config.yaml
num_attention_heads: 5
positions: "rope"
tie_word_embeddings: false
init_std_qkv: 0.0249
optimizer: "soap_variant"
lr_mult_up: 1.41
lr_head: 0.0101
warmup_steps: 200
max_seq_len: 1024
dataset: "wikipedia_en"
Each number is 128 + 32 x the weight over its row's rms, rounded and kept within 0 to 255. Layers, rows and columns count from 0. Numbers have three digits each. The size before them is the row's rms in percent of the matrix's.

# down: layer 11 MLP down (transposed), 1920x320, rms 0.1, rows 1541-1587, columns 64-127
# up: layer 11 MLP up, 1920x320, rms 0.131, rows 1542-1587, columns 64-127
down1541 102:147106173188111094181138140106126111202084151179147101086086065107084063119098147099127053170082095119136123136113076125149175158118112104116112064159104086163172093096156122111130055125109118
up1542 089:123090078101117127136043138118114151142106103131125108167135102113114148066110119108103087082150156145102105122105159145068138109198158117144063080167134134108118153144177114156103124179128080
down1542 085:073157166131160102147154114153082180075086124115109143138085146100106129145094151100168132132128085182102170037122110181189102159066103146123157163121091149137106060100115109106112108249146131
up1543 094:161145096078137158077115143133125135161190146157087083148111130150120104164156097110123159124104088163142066137145112133037111158091081176103089073208103071142107128161120146138143133206132129
down1543 099:090089127107104110085063133085131150161125129159147192144109111149123146034059119163126179045166088123142089135142163120149148081118133139113108146149128118089080089159105070102098146192097139
up1544 097:100115129160126123139146115109126147167111103111134176095120227155118168113105074115100163178088137174122173137060110118113168161122064074120109119119138134173134121127140188089123156175154072
down1544 093:163170143122140112127081146102134146078108118135217101099117121103124099160087176151124159123097087104106127085120098089134125083145102140172141155130172124149103086174184168148159103232167169
up1545 108:099130048100135109168119111162174163126134137152124171135078142173142071135116125125137147130171108101157123131152095119102094101085169169108146156015162054151106102133177096134129184206086137
down1545 116:106168122101145201089130142128173198115128099092130163133155135135154127107111083196162095128171131156085071122146144153090116029159089113146120133174105145127083147124138084088153075073112126
up1546 100:127115107109022151144133107187138082127151170100147180141163096157158138168067098178099114149137086137077126113107124111106123104103132144172113139122157045140095123086142089108059136128095133
down1546 087:177137121131149109125130133127169136122089166125158159139078141069115167100115205132140122132134099165135149152107087162079111154149137183068154142116099135120135109156092141177116091080152091
up1547 100:151183124100112119125084144231087179130180117118139148161155153153114137108125168118177107071179133180130073139122091157097118112155129144118136092125151120086083136148090088120174152134134188
down1547 098:151146141150121131112124161077070098138108126120117171129112051132128128148124072091135108130091129212133126148114162061180050077110143172151157159100101118113173094112189108158102108190081119
up1548 095:121102142149134138125111107169166119090110157155151165098162120135093143132136184123119109081133058128097144124119080098125156142125131178136101141113080123135128124129112089122108148187105192
down1548 094:152114126171146099082177133118120139149122163111121066097106086134139132120143130119118152130118135129065086052128149130152119121136147127205147177168120075126130090113103158160171172218154100
up1549 102:173084108148092117061136142122138143115114192101106152104092075142162153159126116101106130084128062190152040082179120167079164161168078143098110123109147058096113078098151139107145169103120133
down1549 103:165122090162089112156149086094138105116152162091158106051145132179140145096157150104111096122088128219143111154115129059063126150117114130141139155171146129097111103102124159067138102165147127
up1550 104:124121017132164167139195167152144099136149144115138104163124056113167128151119170139142126178163160200140143146144129137096166122131134150094159121147184188150064107118133099082157074083168122
down1550 105:171188106130144140175098185171149104189158107123093148107147081128102161132121122130128097135105166095190154141169084145157142158123145172096171129108094123138130049170123110097191082149094134
up1551 098:074116086142104153125176123104119154106153166123136100169121090091146171135196154139105127153128156117182136132132079156155144080077119097154095105121142150056165143150080165167177140042088139
down1551 093:098080154125077181144159073035152141077192141123096176113136154123100132110106098152099091122121131168131143183154139095129167079116136128138088141116144180084185170119126109109168114041103152
up1552 102:125099108117091185107118050112193095130145117160102158130183115163172163109099147054113100138085108176104116098163208118121162159105163109107120091142201112078125155103135092128093141110114088
down1552 105:154193122135129147100170091114165100191047158175130133142123148152178147176115105103169082133141173098140150125067142144132113120149122168087153179182135150141087154123152131116094165175093115
up1553 102:137128166138141098121155176137161156148162151122168176100161147166114153157132094175122067170109120121115124140125103094108138109104161108143123127148120128146167121141145172125149152093148127
down1553 103:139136094144089062111152137093157116167119141068144111100151090146150123200109112108136198132100125099091164080182172102152073151080132163152120133123143087120074153125101124097163196183105139
up1554 104:114040114108070149180204097109143101163190155076097143150139150134114102145140134161132140126101107154108169185121099092117197134180148109133126147064102179118149152108124140086058167115135079
down1554 103:080095176156108131121158120126167143109132100132076184149143123170110141170106171102133087158143127105144148233142076056185089128135140109157068092097140166076062097144169150135073129084179134
up1555 089:149131107102140089112152122153133129118147156102151114167118180095101127116155087094091098112157198140079176114108157135089170053143136170185161115093177138129173150124100107127097110063114148
down1555 089:154130198120112142104117106145117145130119113138167158100155058177154120131098071143120146129079090155120125194158123065189091114135157110131123170162133106101120149155221123131139180032134127
up1556 096:143142167163144139155150113124130134098087137092138099077097128089081130103145126131147125144144081144109111171114128185111096092156113171124104064131130159163120141153091140156090146149126139
down1556 099:034041178150164116135160157079144099047135121127080131144136123149106143145121114093102161171173118136141130114124160119143142094078172051147172108161109114179155173106104113148109092122093119
up1557 108:129154123125179085058089152134138180090134142124098171144076110094135109113167149138120152179115144139207074152151101122095087136120201147121103134169150136187139164166183146114086136173152133
down1557 114:091131132152165115121137143108161129114106130160139142160096123103178096181097104071062170163125110111158184183160123138150146182031155083162157121163102135117109105151212157133088113096130092
up1558 090:095072121147101157138161127131212102164093112181101095158152129148131173177130129141135105116141165066129161149130157137151148131123199100070172104136104169131180155057171195103084151134136152
down1558 095:145090155150093129145098191130039142080106138115119113118070134163090121197126166127177137088131045146193160160122080047069152111085113132093172140109109097061169130112129094150116105059114079
up1559 100:175181159167142119154148108122129085103136116130079123126140102172093191153189159151095158148145124138072121129119123110088100133147104114134148110116122111073223155118151162127129158192165122
down1559 101:081072138102094119092139184155127114145124085146130058186198095089127110092169116181134160146185125052113102092122058161105119101114188202122158201140131190085086152115121165138148049243130138
up1560 101:114105140137062144131172119184115090158176149113058137113130152160145181111143161152062128158127095151148100181144150104092137083099113112200060131157108124094117101101111147154106182144174149
down1560 097:159107153153131115175165138150156129121124141123058150098032130109102102097117142077091145100163096085138119163156109101074073125174080140067096134104123117163101086088086096168140146255135094
up1561 101:146172107101113113156104137127188164188098170111152200046153161195097198112109116148182142087111179080144140110170149124147111139144173135117122089151126106171138093156122142124128152103091145
down1561 110:183122161115121118174152162135101181176127127111122098139101128117141164127112155062181099093105132091114101124152146155137117105088111151105145149168157163137057166162138125156134095172099144
up1562 096:120102162141108149160101122096146113192146147178164142106145137113142164124097132171166178125094128076120147110167104123179083148186106163143183104138144104065155144134129116078104157131103155
down1562 110:169132103212143079151169118136119145142100202167157135111152132114086136109095109154132070124134158117112131213066116130168135101125169143085202143138193156110119129189122111155091064113122153
up1563 100:119086154124160094071148090173109131133162078122145137042178087124133150082088139134128183192115041079175093129149182106104154186110121075157146098150116132164152096157147164160057103162167136
down1563 101:119123097184192094145138151050137098128163076159119156097134142129110132082123130083123116172126075162114182153107168133110111077125058170116180062128106151089101160145119112180114165148093147
up1564 106:102098172159105120130135145172127105113074075118083153086143133091121173164108180101161079095086064115109141080220082108128164122170105159127126082159141110153140135159154136134135107171171111
down1564 106:081094147150101099150135136126134110131180174055118144132126110160222101139105130087122116111110085131097103155115130120175108086149099063113127151131162108150118137187216085148164132181141139
up1565 142:151102132126094122121165154109178101120151114137121112111129135177147087023145084168110136134086089102156069080128178103152085115155141098124128171143126145091165122100110112113146158144116122
down1565 118:101126111145071129161144187155181145088127139134132134138135121158174080050136129148105132184138116119120122065123151112129081146161109080130162129168204152082142094127128099179149159186133121
up1566 097:085160089095139126108095115162161102103114158110072095134146109137139118190110153120120161093137091109199104077141204149134121126126117108080110094086077152132117129059117170165160171120131126
down1566 095:133135114118165091172122134090100147152182155100155157152147073107141117146157133098105143156124157098198134101152126144119119113136156140171102201104141158074106171097051091098086109135125164
up1567 101:185117133121156128096149129088075159173134117133094182118090111152099150146193104070164095140064129140079147134157136159098096181109075113163148156171156131081127164192111149119132175170104116
down1567 103:138159103145211131153151085109086111148154131098178138118179155112099102183100125087076146139135127056204154174126134168148098112086166123122176138133149112090137119131126116099177112158124219
up1568 095:133072215102185108130082182150166154109116122153120115097124126151102157144066161116079069158202172127155138125141125172138184064123131145147100142102051125165166164088149115116171165124144124
down1568 104:141081159121182158113099119164167075174138072115152090136148103112105175143122088151105138138113142106106086142141151107200125136155084105113119077171141066140067192145138168139091168034109134
up1569 102:125110089193119143109174127140171154076140138051109082095095150072151085135119154149081080101120131125116147155130157132109098179120062158073138102160117164159127121196091092124093110093137120
down1569 102:161116139124124163153142165181187091044135121099129066121101139102156130067204150062117076150101060144099132135109143072058105158100091133149164169147095139104134129117133167131146138094112178
up1570 102:100126162184133164125148102141114100062120132125154116171131182148196102154125148166211087080213157118111104154148134094093158112153077116114082091163111160102090128165160131146111067142159206
down1570 095:161091140123123117117086158136150160136134153124161148115165161064130139129083180160125168079163076121152149160143123112104106137119131143115147089124175154124052145115132141075171090130145162
up1571 096:105128159169125122105139130085136071174108109113125131111149105138141159120102158120082045088145095108128107144123110136097145127121072108151129127123114096105125167123098120126145116139160181
down1571 102:148115107139155105096199122105071112125150082097167139155136162132111172155163121106127129108115109098099098134115141152136074131136134129158143109089163115129165160183120154180157178136053043
up1572 099:114094187157133104111124172107188176122140134152095068174088093189085120166143097118110224139086131021136177167100114154097123089158139160112169155124133095108144141091139161054130170111183149
down1572 099:120057178116135082150154156164116152173120074112098103090142122088125128157123118092132149188129143141152144184093176122084115128106122136125086155152135129096087159117128110143099145083120144
up1573 099:149147125120103107132093096136131143171164191113125097120094138190069090195085169159157107167165120105089096057166115119166134112142189181131115103098100158147161067114184169109162122115087081
down1573 105:155119097172055181130184143094102165079133129164077113116063144127106102162164026172089172158144101172201138060105150147142112138145194138146123100133135093110117118154108097159130120138086126
up1574 097:068173104157099114101152165097118114155109166109085100101128111150130112128186095141123130137132139101187123150068084165172145121184106165101114104101039146125124167160128107134167176191095117
down1574 101:133100144118155117185117115141124113127111145097128182111158086144120107125143173149117139128123116182179142098096119127133124105076110117105129107190119115171131070113105181109139189156090133
up1575 101:074144112127170107071088127114117104105126137089124072130157145151098100166089163160120144123122079152094094140111158135144154103132119119182135078107082103130149095128116169148102192138136131
down1575 101:141208130185153102102132131160082111127122141137166172098150127151111119176141144108208090088201158085123105083128113119128110142162166133219091151060137137163078150086105137109142114071116135
up1576 102:101181120158070143106076121149128133104126118139079150147134127125144110151102119084153194166126071097120165163158156105145155113120130117178093134087036141170148112091161146078184131161138127
down1576 097:149123103113071152112161116123158083125116080170135132093107127068113157107158153089140128137121139113132172149176108142120184123093131140124121164160103099117153121105114103127187134110132156
up1577 100:159181130120075151138136131136127100067127164086129135104148098122102130111103137151140093198179117131117117138100126157122118096149175107165139128141153134113140098102137154121066127141215188
down1577 103:136097126150028113163089114109110177129173102118085130084190136178102110156142158093102153142154148083140105138096127097152069202168138089140118135104121102216091110081080147131164084112102086
up1578 105:149155128138182134082127143120160172101116159135140149114099147114179137145174127153101139142136161105078109205165139146134099128109115137157159095088122134106096140054133188121114110083170125
down1578 110:185151168120113145109202092152105104110110158125149113091086074149192142163098092126132139205089110157108149148155145101110150137132130175184073124171087161124194144120190119166137087164099140
up1579 100:103132076147176119078126103117153102131111189100115160051168160129165116166132163147157164147041188112181161093099133085088161104119177084131145087081117195179150105103093148107110198127113099
down1579 097:154123138188120137154146153141111145203104150177123098095101156115167176089149101163090105130080124110143078000142127143102162119143147103077138116158125206087156153173145156136183130161082071
up1580 113:143093105208125155090094159145174091192136152070105107164087129151172155121124121153059142171137127125127113131147092143095079117147107158109124149121110108140083078168121062117117090143109115
down1580 107:158116053177131129143119083124116179152147180119104219139109136135188144102096114157088137157142153123211194137128189156118121169151069125135101141082162166083082117150104116168148110145169129
up1581 096:086114121150103130165133128114174139107062154171118177096095087141114148212129093128119078044122143077098112118120152105136158135116164145145149120135166075139175121132064112136142064187095099
down1581 091:111150076147143096082160158160058147172131138143156112102156148120136107119114176085099154153143146151171183117144105080187105160088081133061147160122110140104075100150179181075092131097172125
up1582 097:122163185111111170125138084174096133107119116166079141157099085121086149083110112165191150100125125134135083138153149157124110139126176175098144149096051102117124128132173167063018113167101083
down1582 105:148200111114151199145161121118127112119165064120060148133165130127160174091137165121065166117129109111138140145115130157174085135119154126160136116144156181084134185118118094098120098152122113
up1583 098:149150157103146121140129179129122120102129126172089071164063089158142120134085040101117135094143171120132101092157137144109193082139122194167080148088070060098119171153144101054181146110142141
down1583 091:173115165130170133128111119149118057079120100132113119157081135127192125181118135070092123110136207111132140164114138140155174161145119129070128109099084070077081110145134111135175105130072052
up1584 099:162078161155164162153083176144093117143109136156100142153138132152056083191085099143153115133130131145126099142121094133137066150146071090149135122114096078107176068153133095115146139200098080
down1584 095:153115123123125068124113145123141130090150135130121172163120098181164097166109133147112141125138111086139103087114141096150111120096114165117121139139123139100148170147115108134096110233210175
up1585 099:111133136109102120106052112126128088162131081130115079141179084162131166100181169176138177146156071132208121122105129049122114079079168103132161173106125171112153054073133067114109126159143063
down1585 095:124101128154142093142124150088135133087126094080157098060137173201161132116098154094156107139110101128098200136132132082154124106137142091100200095038110109100101055174120131162126109109147086
up1586 090:117147139113176138130102175064111161154058089166128086116126133113117050085077115063142131127162128091161155136092127099135161166162192105147191092118145104113164084082135091094149144140129085
down1586 082:085085148100107166106105076109161118180164144098140159119142155121145105165148132190113107108134087124097101136163185111092180144117061088142103159110090150144109181154098092114084121255125104
up1587 097:154068125111108119171102060124127139105144136082191157113143158080100129095172173153221079104140114179164087106143130157098100045186100122066156125112179162097118090153174128149145232116152130
down1587 096:053073172124062156164120164121095119160039101134108160102143138050055110134136129136131186130183133171144119114132140174104046130140135138145086135108161087136115173110126096112151117159136139